Weights of a small transformer language model.
Size: 9 layers, 5 heads of 32, vocabulary 1024, 3.11M parameters.
Training: a variant of Muon for these matrices, 161M tokens, 4926 steps.
Each number is 128 + 24 x the weight over its row's rms, rounded and kept within 0 to 255. Layers, rows and columns count from 0. Numbers have three digits each. The size before them is the row's rms in percent of the matrix's.

# up: layer 4 MLP up, 640x160, rms 0.0848, rows 421-502, columns 80-159
# down: layer 4 MLP down (transposed), 640x160, rms 0.0309, rows 421-501, columns 80-159
up421 099:155163102124071173155155135185132129148142099092132142130143105132074135138115147144127114119125120128121181160162115141135124114136103116148122132097130118091099111128162101121139145116098144131142145116143120149096146156098124155116160111
down421 102:134094128137154122141096108139127129124106145155106135116115156152147151138141091066094134169135111145121096120119137146102123144112157134074137145158128146110113112144108155145126118148156116181146127120138087129167135097176094116164117134
up422 092:104121126128157110149110123204132115151156132109138139130082102132114080146139119132136108117095104127176127107120119098141151157146122118098141118134137155156120139138143123156138174141172125118135125094105120130138157142172133090121129134
down422 099:141117123081116088103136138161135098156086087189115087086146151179142124127083122139128156166149132141099134150152134140119153141071090137125138147161108110102159101124167101083109117156068147131164143070121112132105126116125101123136112146
up423 108:135143129086136104100153122134067101135108126149122115129162140147080135099101160137129120142174093144078106114106110153094124187154156120118105135120123095176103125103144140153088128114160120151150126130152158128100138155152147117133111149
down423 111:099126176144084144160126117085124137134132153140150174110145099149182089124172149101128154122076151101136121101112111113114128104086119117072152130131103141136119169146160109091096107161175118119121126125114121141125093105086138107161111123
up424 096:143111132131162088128111135140122162141108138128177103155076161145107126148138104150105076128123092146102161106128131110105167123164118139156124133111132144103114120131124096147109148180124146155103153109127158111127174113119120144115110098
down424 097:125120110126098152140133099120122126091119164101062109122148161106114125125168109106175159167176127083130071143128139132148118166110128107100124102122113134124130126102122152117170136133131108121137106139120091160138149155151125172096132169
up425 101:134095116124137127127102117093141148127115129102086170085132159095116119165140108149119057137124148143139102112152160121118148125117091145150133087139110100081119133153124126131118131109150161103114123069103175114144128151148112124142104133
down425 093:170156125118136141083192115116159132157100133161175148110176111093103159146136121124074132116098122124121130145124124130130071116114113111142101207154118101172127118141144136100133092134110120157088136104158108152128141106169105155142142142
up426 095:146087120101138106142090109150123143120123106131184130123162105146153150128088107158136146129144118079129104160140115149140105092129133113093082140156138114093111120149131158112118186152103160173118151104130102127142168120136119127063142121
down426 091:147120144146124119129160159125127110118122107151118137128186110061124092102167150125149111132091075169161169115119117139120134094112107092121119104148113161098112140127140151116152138144116111131126155142144168130139138087172112090137147124
up427 089:121101159163084145167129139101173156133167137147097144110138124141150126126138153096134151119107142081151147174123155130123102139076118107110112119087124119087146114095122124147130117165111129101140128099161161112142112113109101163104111142
down427 096:145149117118177182108152144145115077111134083093132085113136112125112130136165095129113115148077103123120110137115130125128134148144115132124143138202109120136126138129116115119085181112179136127106149129137110118123144129140102149153129108
up428 100:121087154159145118115171178164115123145144082147121120178106140147097128171097112118066123154170153127172133115100108152156162114128090135165125124118112101111138163094138109120143161131169114125121134149099139088088088147123157160104144120
down428 093:146104120097165143115098128104115129122121187140104112123103151139130109152124169157170160106113118084123115090124099187124131090126192172125112117164155122138082144105090143135106119123131164153124126109128149152112091118122136142117155126
up429 103:120113163125117132127126155135116122192132086150113166164121141120097095137126119096138120145162165131122109166131081113110128097158086112143111126112146085121150136096105169167152159131138107142088147085128109132091122125129182100136161134
down429 108:119133116154121134134143106124088096106096172123146130138134131152150117139140136096154123100129147124155141132130137161131107161121124115125084146148085131096118163080131108137078131125157111119153074146129139122141108115172164115107133144
up430 098:120163124122114109137137153098144107153173155169140169139106115129146103168082137152151139125146162134154117120119070110185156119106117109108156159102131093105101159117149132178110127145141103159148091137087161129124113161125136131127109110
down430 095:113101099178138098142121113122086156118154132136130151127129099143093135159138088138162142085119116109118104141151138116129141139092157181097104153123086148156121127163089123118105135118129115138114165122130117164143119152103144119170160101
up431 097:160133115146108103127145123118124055093129089079122148115106130146133165116154125113117119115113104159183128196105146114144128167123136125110115149181152114137132155162101092105135137170116126155099133158126091136126142097134127088138120127
down431 095:112136171125131144096102139081149182149130154104133097101117149114149134134125134140147130125127188118101126067131114151110142075093131114148142131107092118148100144088138129150113124093115157109150120140121129116104123152129149139122123083
up432 105:045194120168124137116089131108158176124096166139101162133131117144095083160160104136196103181130149161138131134125128129164113143105155125103113159107143131120112112109129131136139139152134146122156144115132095128125148111128103096134092106
down432 104:154132110088140123152125158161087124133137097136110114148121118127165126121145142176110190117143122156140102117133096130103108067143165092129122129129107159147123130146110112161107127103119097122094151133096152075178125142158143089103133140
up433 108:131126174131131113089125162145129141149143150123123131132136143099158154162131146103131135136113143116115085152124124159105131147131188069087103198148133114175198134115121081151136099134144100125136154129157134126111127121115132099098115154
down433 107:150114104113113105158132137160091139150104135130124120168126097156116117105166136104100114099156103138123178124136118112129144159116099133131120136091126160142145131081122181098152065168097098141119109119121090064145137136124110114143142156
up434 097:113086108144095112126085098125108131109103134149096093141119105141156114144135161123138147114126129157126125130140160098149148099134108132110131119104160105106086120158119151132144113152128125104143171121106107121139150124148084099131138164
down434 096:126088134110178119111160126118189162111140127129151129133140149139047131099100096087139111128149108091140116149113129147101113130109128115111145100102149140141180138145125086109121118134133139088108114117118104123105106105152126102133141118
up435 097:123171121126105084088146088151172131101135102135160132153124158125106118190110154111110125142143124127130125155113092145143121119117112089149126133149103117123072101124143111137141079143130132183110100104135123145094171135152163129153145158
down435 101:175129113147136149110110103110051115146134120115129139122091104116157127088151111127163156067146136117088147141158132098158114122143131155146128123123144172092100144110145136121130142157120130112110175125086142128121108125134118127126144124
up436 109:110086139111097098106105146089136138094124143157152104128141162108146098143136128124119085161148110159136152135149085182138143136167108150095119124153119089175123125133150125106121130155159155119123114100130127064128134108135162102116169092
down436 103:107137132113165138070132109133145128117118138131096155153098147162131135122113126104122135127119129144079116155144126138139110133076134162130098128131090113127109132118138127147095175126169129156130115124127149120095150136080082140087154132
up437 096:102111151099116116116169184122186107166121100156154110140135111117141149132109134123118098115146089128132171136147104045149101157100126124098121151137143106086112111152149152126092152135113125111178143062094107135150093092157137125144161139
down437 097:145136126154190122123136110120081129158130103138095168142153108129061150153137079130136151109094107131136121101158124165126148149114164123126170119150146138106130111127088114110137103185143106143140121170130140128088133137173146190115150132
up438 100:158133133109128136116094120113154119179135119117092126120129116146137142126131137118166152133110130118123137114145120115106165137163119133149155113086152148100086084148119160155121171122150129123143184102104114138120131069183115119120123145
down438 101:105109128132122109107149140167131145079125096144199165178122143112097141070164093130108087147134151168111139129109144139138127171106130118116138132152084134140163137145087176165128117145121117138113103127125187118128127155097137106126129098
up439 107:150121140071119145060160159127080152133130152092122108131152126147157143139130096134112112125144111158120147152133133167121141093076138155119100130103134137128165204127155142140124123108122154114125143132110120141149146147121124145109088155
down439 102:112091114140103139127152181140143102141151152133098151121179109079123094124088102121172176129132150114109141151140108100134103148127073143123126137139096140152100147120096126127139133153161178167125143178162132094099169158131126127155101140
up440 103:104144144130117142127062123149103126101124123106120076133115124094130128118135102148150111143122133105160122119180172155105168090127125144161085117137117115127139123130138164151125101157119118121162165059100113184127125134101147126077164157
down440 093:183108081126149121152170130091169137160142128139153138136146084161143112134131113132117144115134148116094094121106115097139110125159132122092165175116125146148158170115165124120128159113149148129124102188149148133105143092138104113137133145
up441 089:124106101136122173168158131137128150053129135127117112155119113104130154131110150095095146100101145166147106133173157128135108121117139141198112138125128130149173128149139114147119150130148140118098126138108096115133137135136141126139136103
down441 091:166154170116119118115150152149148098141130126145119131108113165135092136137126140106132135159179138117135174173109063147089139146095155140111128165110131088102133095138144138106139115157139123114101122140098106120105136147100146170170121075
up442 101:141141141105115123127203114126141074133087120105109129087156132154144173113072115127173138117119072095122148115117105103115095122111115134119151124104119156134130166130112179124139110145092146082098103114117135127144111147125156122132140126
down442 104:163119091161150082150102125145121136136194148090166150076141139116119123142128119112107143120098139104142139112155115102096102133119149142141161158131113159130151107123181078112165101113119121154133165102120126101115171125144112108130136160
up443 087:117120155134079117153138106117129118108125146118123154117076124094078140104169102115127155165181144108089143150121138137132100142151116161135104102124136147141160160096081125136105128120126162140112138138175142143148150107108080165136090154
down443 089:118166117145173127118135131141150096154122097096133072156137173113125110182110163116134130143107158138108121146184146125139130092097136146104149132128136155175169091151101129145136112143132105093131115096085135124173111137089126087119138146
up444 109:124097118120121128142126127116145148144145103109176139143099114070117139163141133154118107116140134155136112114125163128114100103182177132102162172120149102090135128120105114132129145133123129110153119137166123136122127135149111084170174082
down444 111:105130118127114132165089154153146129131185085173151104118156116137110143103136137153184143108131115097173100147136087148140135113091125128143123127164126109116124147178095090114123096125130097138140163145138110124132141186151131154095165173
up445 099:098128128121138138138108123147121133089116124134112161127129161112150127108107132139115150132166105158101116132186057132164122150139099095114164110161129098107160106113110117144085112158146148150148138117113132109131133093142201132113134121
down445 094:091146168126131133178150166098111132198134159165088137130103115111120127140166100158132078120094127127143150102073154134098112119101158148139150148129135149118107182095142141099129112111138109084131168091136134133109145149108136128136152149
up446 098:097163097138140128135120105116148171168118112158127121124139143134119120163133100125116115118136189134124125142137140110122150147155147087170131149092153119120111104110129109125082106140156159121120104135127130147094122142126130140087113099
down446 096:153154131145159124125108115126169126138106105168125150109126132132126153100133091122111123130123158135119107140120111102109144156135141130129071122160104151135126127116180103150137114137145160098119103161172162089130150115136142104092135157
up447 097:112126064154090123174138129087125128121070139141104138102139144156152158150095136120138121167119167138104130165145123130096118112127113124138129159132146084123124076114091155139107139124131154150146101075093141133147140149154094100125154155
down447 093:122135160121081103155136094146115085092101122150131079154113115119113169113106126106137140140169126120140154157105147100108128158091147097151120141128105120139107130138154114086121111147092166152136150150093149090123161154158136138158125135
up448 105:160155099112127127132103132197105154128090126168122142159156129111120103154148096172130086126138116095099118166097097119092113155087136150094126154126121085116144136151107114167157101091105125122158154141164136127127154153134146112121146144
down448 104:113168116161124125163128115130143142111112158125131168108139106142135128102142161110141154130119158130113108131120172105149111123107104102135123151084132139116098130099083098120134123135165145124125132136153116124065116125138156133138128167
up449 110:102110140112140090127170198111129157134134107141102120128116120139141126132093093118121128121110156116158113127148141130177115120145121140077122114125124123099136090152143160130131113133153142167122109086094115123132130133128130096115114152
down449 097:128136146110185092154130131151123119157115140140104096109145124143115116116149125135112131120104158134125137079108073169142152117065145150154120141117139132148160121137138156131076150154140138139097116095058150127133114150162131105133144157
up450 095:131122142126125119140093167153166166140153070136132154110123140155110108086091134149128118108133176164136094117157114137114141086112147127138092098095137145117101125108137108163113140154119151123141187101117115144130114118125155102136153114
down450 106:153155095125156116145189109142122096107104151079132114161141122115120090160111116118128146086135137142121135144153142156146154127089086134105137179144171129154112135132078116150137136121120128118073096140081113110186106150120121104151057102
up451 104:147128145126092125153127131142142090105157125113136116123110100120110076117144169098116149129108129129107079107105153121194113095167128155121166135104128105123102168143154113135121149118110094145139125163083150139152139130132159090132121125
down451 103:099143102121136140109115127126105158135107112176127120114137095155108121103163126097094182138102102128129158091154143115119154125166138114111085108147155172120162125129197140079122104155117143110121104106137098132107149147126111142162099095
up452 100:090104152091108124102098152138150143161110130116128141137150148143123137109150144117136128100104147143147138115116108099132133157152151140155117129118146090173121098146114114174175133157088122133102063127117112159121128132108132066146175110
down452 101:125107103129107143133096094126082169132168172139155156143126070150134128124095122100173149152140118085144127166146117130149084105116104107145081162153159130114075132148115109119111116164129159111113172140144151107168076124154118134129124129
up453 097:111110136139108159146126151150142150105163153108198117141134105137113100104122138128128131156122152135138155105088126115106114147121144097111148074131108166173155147092103143090118164144127112117134109103160143114131118121141164120134127110
down453 102:093144125129107101141156117142145135186117123139141159130120105107113161155162105115069107137136145164151108133122129116143136123122144160155136147143129118174140117108111113124118099135148176131151120134151146125122074144112112131111138163
up454 107:149131087088137089137127155123128140099123138115155127177111148132150147132157075114113138169134150135115097149137159086144130124139155145162140158175142118107122116093130177138152144117116091170136087119131087150143119156120118122130125132
down454 107:105152112112132102095135129130101140155134130173150150093134129136171131154117106122127138148077160113132107124101160132127102113146118157161082118130164097153101174113132151081130111085121132104126104103137127143093148126091133117134124112
up455 098:131089131159152144151153117099134185161156145097132058134138147119154189183132089137175112165123134147151158103131109152106119119111133136133101149124120106171155127114137143120094142132120131115138145112156096152144125160084108118114108109
down455 102:103174138148158120146159113157131117155109141106113062123150165121123109103140127121147154132117138158057092122110135127139104120139122122119145095124129189156099109112131121163159136121144122096107136152133124154183134070125146091103144162
up456 099:123157137099103111131129125161122143102152142139192124061100114144152118133144124131100120120123135114144120160139122140113127156122155106119140123139149145110164126117149106118119114117140125167149108110133174146106109128131122098121101151
down456 101:123108123123127147159113084151139086157082131161087085159139112112152140101134144104094150134122109116128148108099090136136143155144164157156052158122125144148114117121136154113175108112100092126120158113167143138119133098117136092128151124
up457 093:128108107083135127145105112126130151075145076126099133155119100145079148098114172154142129121165123077148135148121202122092169139135161117143096126127135171147115143111138109160124128169110118094119136117114136125125105126084089147119120133
down457 094:122101130108134104109106139154117095132134128168153151101139157160118138112155101098103146122072158150131130146150084112113120111146124157137119103137079146179124167110158154150114147168152157124123161113103127105103131152152159108135076140
up458 097:095108130164139090134174134142103144090124104095138142086120160104091127120121108154104106088116128120122112110137184161118160113169147128126131118121158171125183113089150156096154116144185171154095100097119105114129111090093158124132126144
down458 094:107110113078114086123151130080131159114113146128117140130101128150147129170093170127129114138104161125140101141144105095068125123107115134111068102177136150125110112159094131136121128137130094135100109120130114126152118152115147142095155158
up459 096:124135144123124133117168145150144146172149121103096149113122137139141149132139115076136083156135092057121175175148131147125112130078100104138162113125149101157130093096178154138114137129146096104123119120140150123098097135122139161120147127
down459 094:179114127187149118084147091129109112102136092163143150153151091081134136160129085173145157098149157180138139103173103145082094139134155089147128152118131130107097139127136126129134113145115122131071152117129144136139110165135126117136131109
up460 106:087112138120110103103102139097189137119133139127084123127137122164162109111089119149140153153127087082137135117148126061155117137146132143097126114103125137090162149133166118123101119103096116071082100105124100135148161140124152130128113154
down460 094:106139145167139152186119086140114126169164128158173102142130131123177150121134142111136108107102148134109102102135145192106108115115126140149130138118144152148118122128140110110082110131138126180158135141123164064110136104122122134132166081
up461 103:141148164140142142145146130128153122148108133154132166118127130144174135120094120131079098142125109125100116080145128086131153168189130178125133103081111065137149124118119170167103113109073167104123129153139135129152146105122078126124151165
down461 101:119112085126130103161117108086155131094113122116142112142152124117131134109151143098119172111162117138135132089076120091142138072122135166145117111127184114135129113126113149082145134106166126137083145144158165078158135109158158149140149107
up462 093:089122138142165170139131136131152115125133146143147125085158159165135122115141108147124106111197126128137138135134117152115106153140132122081142123106145115131140146111094112132087126120074127159173125102135122119117117154135094117119136124
down462 100:155150127104114159125154111126157112137159133111157141145131125085111056097115121159147131150137103153125158099068117105101141135118107162139110134131144118133154131120109161107134182090151093131106118174101101084155108132128098124160183134
up463 096:151146157124118132127121106138125111113158154118137128143138173115130087112136162139183098130103123094138083128111136099143110127150162092165164143129101139099145123116094127160135167120161122136134131127081129142082157144169154099079108128
down463 094:136116153162089099131095131099136136135101062149102099155126109147115149123116095119103134181133134160115123135115094160131132113111108151131079075122122160100083119130119167132164107112126181205157128104165125119149126119098098138136189115
up464 097:104112117133109162075117112108128130127099054114130111128131116111149134149124149151128145139122093127091126091165109117133118150102138119144155131094144097126172132126132148174129121117192132103099138117134120130069125137107125126146166117
down464 095:156104106103142112130141165106168123156140165143128119114120140122118175135173120129124120111128122121140122120115171106139102127165141122140127145141086112120140122114087139077091103114114144129138122179158173106160092192175083117133137114
up465 101:098196091133108170134095122129130141161102119160160165150136116090119164110107132126094125101158089138141125131116134151180134131106112098119106138110104113133125125143149174156090128125105121127145089152113151106127081129119096118160085154
down465 100:182172119166136116103101128161131126136099124109161129137124126091109163117158149106167135140138147134136150106064125154144125109107131126171120149171105101162124111102071116131147106101162129136160122121089130144107158107137142133138154086
up466 103:155125136102116120154121103186110116095139166185111142145147154128133105115174048103101111135139108111159129162125110106119123141090145112164091119094107167122137113108085118101156159109127126112141107113104161184136110127118157147113122132
down466 103:099095090145129098150093133208145153120126120131110104096108142121135134143144116114141123116121072128129139161106150139128125109082149166155107102114176138095104144117133139119132139095128148163128134155138160163115107147095093130155132092
up467 100:137142105148143158149187119105107129143124084165107113154128090161153153126121126096122097123137178141105113137137145148118097121122115125119089132122122097152112120161114130127150179130123158101170148104112136098174075120151099130112133107
down467 105:161122127125102089146108099115159079115129131090134110193155136078122150122115145119113093100118108119169139115152112103160155138096099128122142109147128155094143159162132106106154118125135125099093136182138140163135141146133144123145120122
up468 098:117158145125122116108193085125155170140167170153133147100134156116114113154097080134098154123102151116144144168148129133097140127136143116125114152131110124112128068127134118134093133124106116150146154118150099145094183120154157080094119106
down468 097:112174119105138162135141147058107104119098121116152122104134131172114152127132160153125120128154140119168086170124104115135115136162135137103084136114140116100145103104119144165125124170122123091137136138152140133125097141129120147150132143
up469 103:114134083152120112138119127142101158099115134123146098113123121077135108128086117120162105153152116104115128163106159162138157142112132154150111105149109114091133082135136119147170122137169122157090131103107138141101125107102115151124157103
down469 109:131100116123122124115136131134141088157111106134107111118103138175107165124176130082113167112135142111120112106076119129151112111132108128122125128116121155117087157124176131108165086168174095131127119132164129114185164154141137128158115151
up470 103:144166163124169107141101136154119106126141105089150127081098131169114122187158125121165132161126160094100139118162122096103125150125089139105072162158113131129152102105111150112119134125146111133131152131123176110128145118090129109143115141
down470 100:105104125174060159105134136123129116138134149157068108145154092108124137135117128131108118123140096162157148146102096165124110139128168104147159140149112119149131099131118109116117101169100110119141203146132128125147141132201145090121163094
up471 102:135146107159142147139104149151155167140148145081107149162168107166133165131131111144112130104098170148127106116161125126113093154144113117112103105152091096108112144177165165124126151115136075136150122147135123123093166145146102142112169098
down471 101:093117140099084126096119137137147118161107106107159103104098120108131167113105129136152149129129116093095117152142155151121129132104155179131132126116123143125132118072089148142091114120118166099123093089148138133128144141079099132125110167
up472 107:179128109143081108137139179166132113132147096141149131093141098157156150147127099068115092149094131137131136155149097142158149143130129111077151114140097147126136167177134126152103108129153130138129115127107117113125141095112116099111107170
down472 119:184141162104150135112118138161130140144101079130171101107135095165115098134116127111124157101120157151131098143135096141135106091119120118119109153112072078115124133156151115109113107153153064174119111119111068150113133130144119124111162101
up473 108:159108142093088121105098128160120130104118085117108107087093118119103112124126133137095078103149112143158126127148122140137116120121126141123125156116124139122150152133125130143155117064166163114139108099134163108161164168104127126143137136
down473 112:151136144135145152143107121146125138092129188121094100155171096136185107134156146138142141156152163131145140114159125124141160084144088125099126096065113152138146155102146156131101097158087145140110138132158086154136106101143073140124154126
up474 100:155130142133162122138157123177110140106122105157126116176150167134108103147152130085144145126108152090147116104101113109123150134122134122156107151128131112117124126111168118094187135147152102154089132139137130145140087122109137126139091146
down474 099:121110116157089167126142099133132150130167130149150119148084117149124098117089119094135170127118095168115153161092102165163130149123157123125155124080106114103111107127118174139089140120153144121155088109123155154128147097167132158110176099
up475 102:125116130105119107092118123133192151142114131123168099098115119154128122145129146124130115111116145175151082124117138135181112145137156109118173072092093091156155072120091186136127120137150144120145139124136150120110129094131148156128147161
down475 108:105081149115125126138131110171137104165115128079151152121158141153183105103157091139134131120129115057128128154137132094133108091134147096106120125152094126130127165137159096112104163142118154103138110143134129140154113114129129089123139115
up476 107:120154100170082149140072175161125142096114127138098117124123101139145114111105100159111093136143162137169150135156090112181124116137154141148132142116122119095135124131103120102153083123151116083114133118127147131095121099116109134135160153
down476 103:145102124120178102118169118114108115148110141135139092077140150115091151123111122140105146147142131132169127133120104091116111126121111098152155102112178130147169079152165143149143134161113129135160167141136122111105091102102140111098085110
up477 100:094129135111143165065083126125111118110151139122111153165089134117145113115137161106122110131159130109110090097160146085120150117120144138140111140135086114141180135143113155114152109168142111128108152136101180112165151122096117152111109136
down477 099:111150140164165148130156144111164205100109117119139149125145108142144096112149130155125126116132131132096137108116118135115126133147150129126149074169139121124085143151147116151086120119140113111124141124118150126137051135145166148153126123
up478 102:122154122158144139164142124127155122116110162117121139122121108141154088162141103101100047158112115139118173139120128152150114081092115103140130158128129134105100147135141141169172067109122110130131149132111191114097136101103090127122150133
down478 102:105146143130164108150103143162123123148098132135113145103092118145140102131136143105128116128089123111172075117104104169097165132100100120101108090166115175109150135118127106124122116144128139111161084129145094078191177127090138136143144137
up479 106:144081120176128105155124145136133182082160127145131119120121109148139116097169132100138106145132158148156127090135126136131128124120110144142148130164144140116145128113160127103107138124133141144107159112138114108127233127118076120151132087
down479 108:167151123117128142141131146134164098117151124103130121120152150144130143109136083124133116126106120107148140130105101121161145150105112131137120140109120134158117184145143186137068170102114119122126137140122126158115103145097109113151077114
up480 099:159140147091081090095120157098127138116146124131157121113149133117138141143149111118145123095115160139124145147139130105097108125096126125132151160121129158130169152125148134071103118111139114124125126104165118160113138118154179092159096069
down480 096:077152145124125121155149139175119140108074131086142107093158111135099148143118129091169162113133139141170117074082122149138126110133101106118132136132104090131150125108157097140144136139140172156126094139120161127108162127125088159105117163
up481 098:083146071176114151125130125123122130133116123117095136118127166148130108131116115175111184166100090151139098159127118126102128110144111108146120109184106160147095138156158109149184147127120106130143127125126098083136154109166151098133170126
down481 092:146119175099116137147137123163118156139174135148158171129102116107123182129139114125129050106164133149130167100129141138119143183084122154129139151066117105111133113085093130141067127151155136111110116151127136151110128139099093116117095112
up482 101:121111122128097146111107174111084176115160118110149123115138118116130124132089135170121147152138168135127097129154133137133138144127140107121118099163129145080131138088135088092116145169105143156126140132102118078160103128166151133112088113
down482 103:107129090127098103105112128109100113164109130119102111156161135106098178139136133090127112145134103138186159146094078131125149168083146101106160138143110118108162130158157144138078188128123121141137130104130109116116134095145157119158144102
up483 097:148134165124140180109160132081104117142114119098110119078160165109137135142129110145090117171159133139101085141134134096127130101159133124116153117096131150094090112149124125165144137142111153109131116136138096110183170152164119167129131161
down483 096:084128157149126112145135123152098095093129124133141115123081124133150128098100125106131116102136157146121106137124123137126143135097139146144146162161171103121112127130135093081113127145136124135088150116123114115142089096060092125108121074
up484 104:129154122140093109115137138156121124115094122171095127120077126110123136148122136156142136093110116175184123121150110142145129176132132128084088084181168110148125100162118156099157158168106114118140147067106155133160127133093110116111149142
down484 103:088127157105121106126154096144150116132141152084135147162155124119105124128131129105118109165105170106146106138111108142148146101120133087173144162112114126117150127080145154107172109123127118154114107193110133154128151153169128127200123132
up485 086:132130103148099114142115101120117135123156173139139120145140101160137119148138127129103094083170141049128127092088155134094143096105116145089124105159145080096169117141105131121159157158141136134156122146144158121097112140143139161153111110
down485 091:146127128075136103136129116131139126147145178125103076128139121119109137144173086125151112108124087106087108142126178151140139133109146152119134101151095129159138126124131112117151136127122104161117140120084106195166143176164132161147158087
up486 095:124075140120151133146139138150170135139148125162149163117115116186170134127170126140121130116147137132171113162112088108145090136171156124168128150112122137129123145127144107131111199098122103100143136135110115162126118112169142120123118135
down486 098:140147142137128075131142156102128108145125154126093130160103094139094188095160124113107133126110092159095143116113101154119114093189146146200159141118148121128131151114158100128103104168132113147142098153132165105108115138134045095135154099
up487 104:160150120107100124109122093130110145158145120151163147111106151145075133129141147113154093122147088163129142090163099144098126121132135163136136137126111125123118119132143172148105172090083155106100159122164107104060113167095129111101157168
down487 106:120163128112173089082125124132127130159102132098087143157107124129102107112140154108068115137128140159135160136138128118117129120120109156142168089155146158119109113131160103131126083148122128100139067087071127149145148124123119140087082114
up488 103:152159159142149108136123145111151120097109100085131082133124113165134130139124116117057130142110098149139124149133108100136190105103103156121105122126138141085138118134198092091084112150111110137126156128152120087117121139130136111125142165
down488 099:152150117108144123119145136114113123088089164128135105113121146094142168105125114147143132177113083108143117124152130141141092135137158102173118092163139082156127159118131189139145127168151101107121151094085085145126138137122122113100151113
up489 105:142100118130105125137140110103125142129126151149144156105136138129148120111121137131105145121106127145109152135141151136116145152142129153159118123110129120113114181128147127201109152128133150120164134153159153117115129148124139146081175098
down489 104:098151110102134099147121107132149104121135113108110120135097122193142128150117149144149107142139083094099099159102133103144129156137143141097124146101123128147135117169151144130153132150083103141103126097124159153131110122120144162106113138
up490 097:111113145118084103137140155116141103152104161144132118182153136188169160161106099141150091146124167156129101128121109078129110164140141133125083188161140132131092140160105154123125136091125130095148142127123061145146096141121125134147136126
down490 093:158104108088134117062148152122102100106154098149138116094124113135119131111119129159153121150142108104121123153101126142092094094168108126145136111101130163131141163123118117121115186147089114138115111122159137121088117123132167110079108162
up491 102:127126121124134098100138175113124144133129123125104143150144096118120128157136126184103102117150172189102152161113173077151145150150150120098145149117137085173119095077175135171120103116140135096132117145143124164138099142156148128131095115
down491 103:119139145075127111176101133139119124152107135132138148139165109131145130061160142146126133141096085096153117125136090105150129109115116159176148135131108132102097096130094155074134129124138119132130120162124084083111186121084119137170144154
up492 093:150135148174113159141112129096133135091133141160132170122144133120137108120114112111161123117139142171135126121181119101111132182096147125111110131102177129144123144126112107095167122121170111145132108170125151141133131082132126111103128155
down492 095:134103117151128155167135082167105148117140080103107109102132142073108121081138109139095125164137139139100132151107130185108121125103125122177106107109130127107159080125150132113120111122099109134114103149101144119138118138101137143178103165
up493 107:104151129148089079103101119118130123179135119104084163155093129104162115098149097127133159140135120167125138117137159098114118128152135120154116107131127116115180132129090146159120160081145128112134158143120161165082151106107119126130157150
down493 102:122121152130116143119101160135147080163138135191102101100120103174144127147149128119167114113101128163090181143128100122124131130119128100141125122111113130156128121129171145148127128133131122131124102080095129125146118150170186133119128142
up494 094:108122076107143101112103100143125170129121135144119139144108160126139161138111099133107142125191144088074088157143138174170086099139132147152083102098131112157142123094105152127123108110129169100119157101138141096150143105153144106150125099
down494 097:154150106131144141107158124088100096134099133141132085122141116108084105113144120119178131102115167157150102159137095165137103111132179149160196144134100153134118139136155124091154110121087129110134114095113098152139086131111124065183156118
up495 099:089115154126114131105133123143181138102093141120098160117149148149135117140102116104114157141154163108131146123123104129158123119089136101179132145074124125114150148117119117088109098128145123095095155137141117092150072155154091140098129144
down495 104:132146136122154124105100150140138104156104180123109107155118104135156132116142158146108068142133116120121132119133165149134117135096155114093115128117167143083124079153120147132174107115143123173143124139163114122146109129119093146125127156
up496 095:106172146168100121134123131104155132120124157106125135093125139129139128156143161101135108131117100154110099138163103097159078125146132158127115122156121121140129118134136116123125126102152102143132149156113113129117167098129099099092164116
down496 090:141132141131130121149146137147151117136111129193123134149133150141096154100082100126140167123165172108147179105086135131108165143118124112108152146076138123116118131151191130093107099115105118144125123126140147124113088154129130137131132141
up497 097:124121093110126119169117155088126147150127071140143073162148156181178113183114120139136144079135117144144131093163123140120111148143169118119162133172150104149124112154167112122110159118098152145119126193090104182131172112115123097122097113
down497 094:113169148107119171116138157150128159178137176094109159153128115095115083115148149099143147123093137118119161179079119183137136071098126108135096162172101147142139141113125145140127143121127112158114130086117087112125107124149159150082130129
up498 098:101088150126140124145170102109136149127117145129100138130120162147141132115124107143129129133083141135139142128129157144128087150103101146138109090168122176145131135151144111112132120139109113155129166088076101138158120126082140043137052144
down498 099:139126126099129102144142128093152134133065150108143118108142115110120130137122145147164089149104115151163171108162126111139148106128088088136157141096158111143145107138090126161164177134133129126131089127191157125156102130154128147104123077
up499 099:085118127134115130151151125100073133089128111106137115114137143130124145146143108141110080171099149129121117110115106119140131131140150122159136142068112105131139128137158106130148112137107157106125108161101110094088115147092131152179089124
down499 100:127128116077136126138141108142130085126096150184120120139141147143088140115119157133164110104119090101117125112112123150167134072097107173102114121115095131132132105137101101101139098128145075161106151138131155097189140136145117099152109135
up500 102:175124110166150097119121133156113092120128137149126145150122132091152112124111123088125114140118073163127177136114124108115154137166149160149116146114068149169148117124130128111090104153078130123145122159153120121070144124142159133133117150
down500 099:125107153141105107124106130133142155170130112093081138086114153122090149097171124114132111122108156147109150158159119132122145137133150099122144133101177136126094108136128140100131100151127148116164169103160114145095129106132096129113118132
up501 099:115161144069126109071134151091087180131126141147153128173124147135144124129137120111137127126149112129119152138138121127109143132137112121075093118124118125155122127117138151133154133153156121135112153123141151124130128110124175148160171124
down501 098:177138134132128151155141140134160145150127102144119118157124139135132146122129119081123132143140119068155116160075129148113114150135133165172123114118107136103138112135165091141127131137072135136114126152124128105123123147123128118087121141
up502 105:103143130125145173134154121140131123139138105136133131152115170111103121156143175112125157100135082106093149137138118094129118115122133123099109129149092143108105095144115129180109115152108120129087124118097072112122175090164106111134151152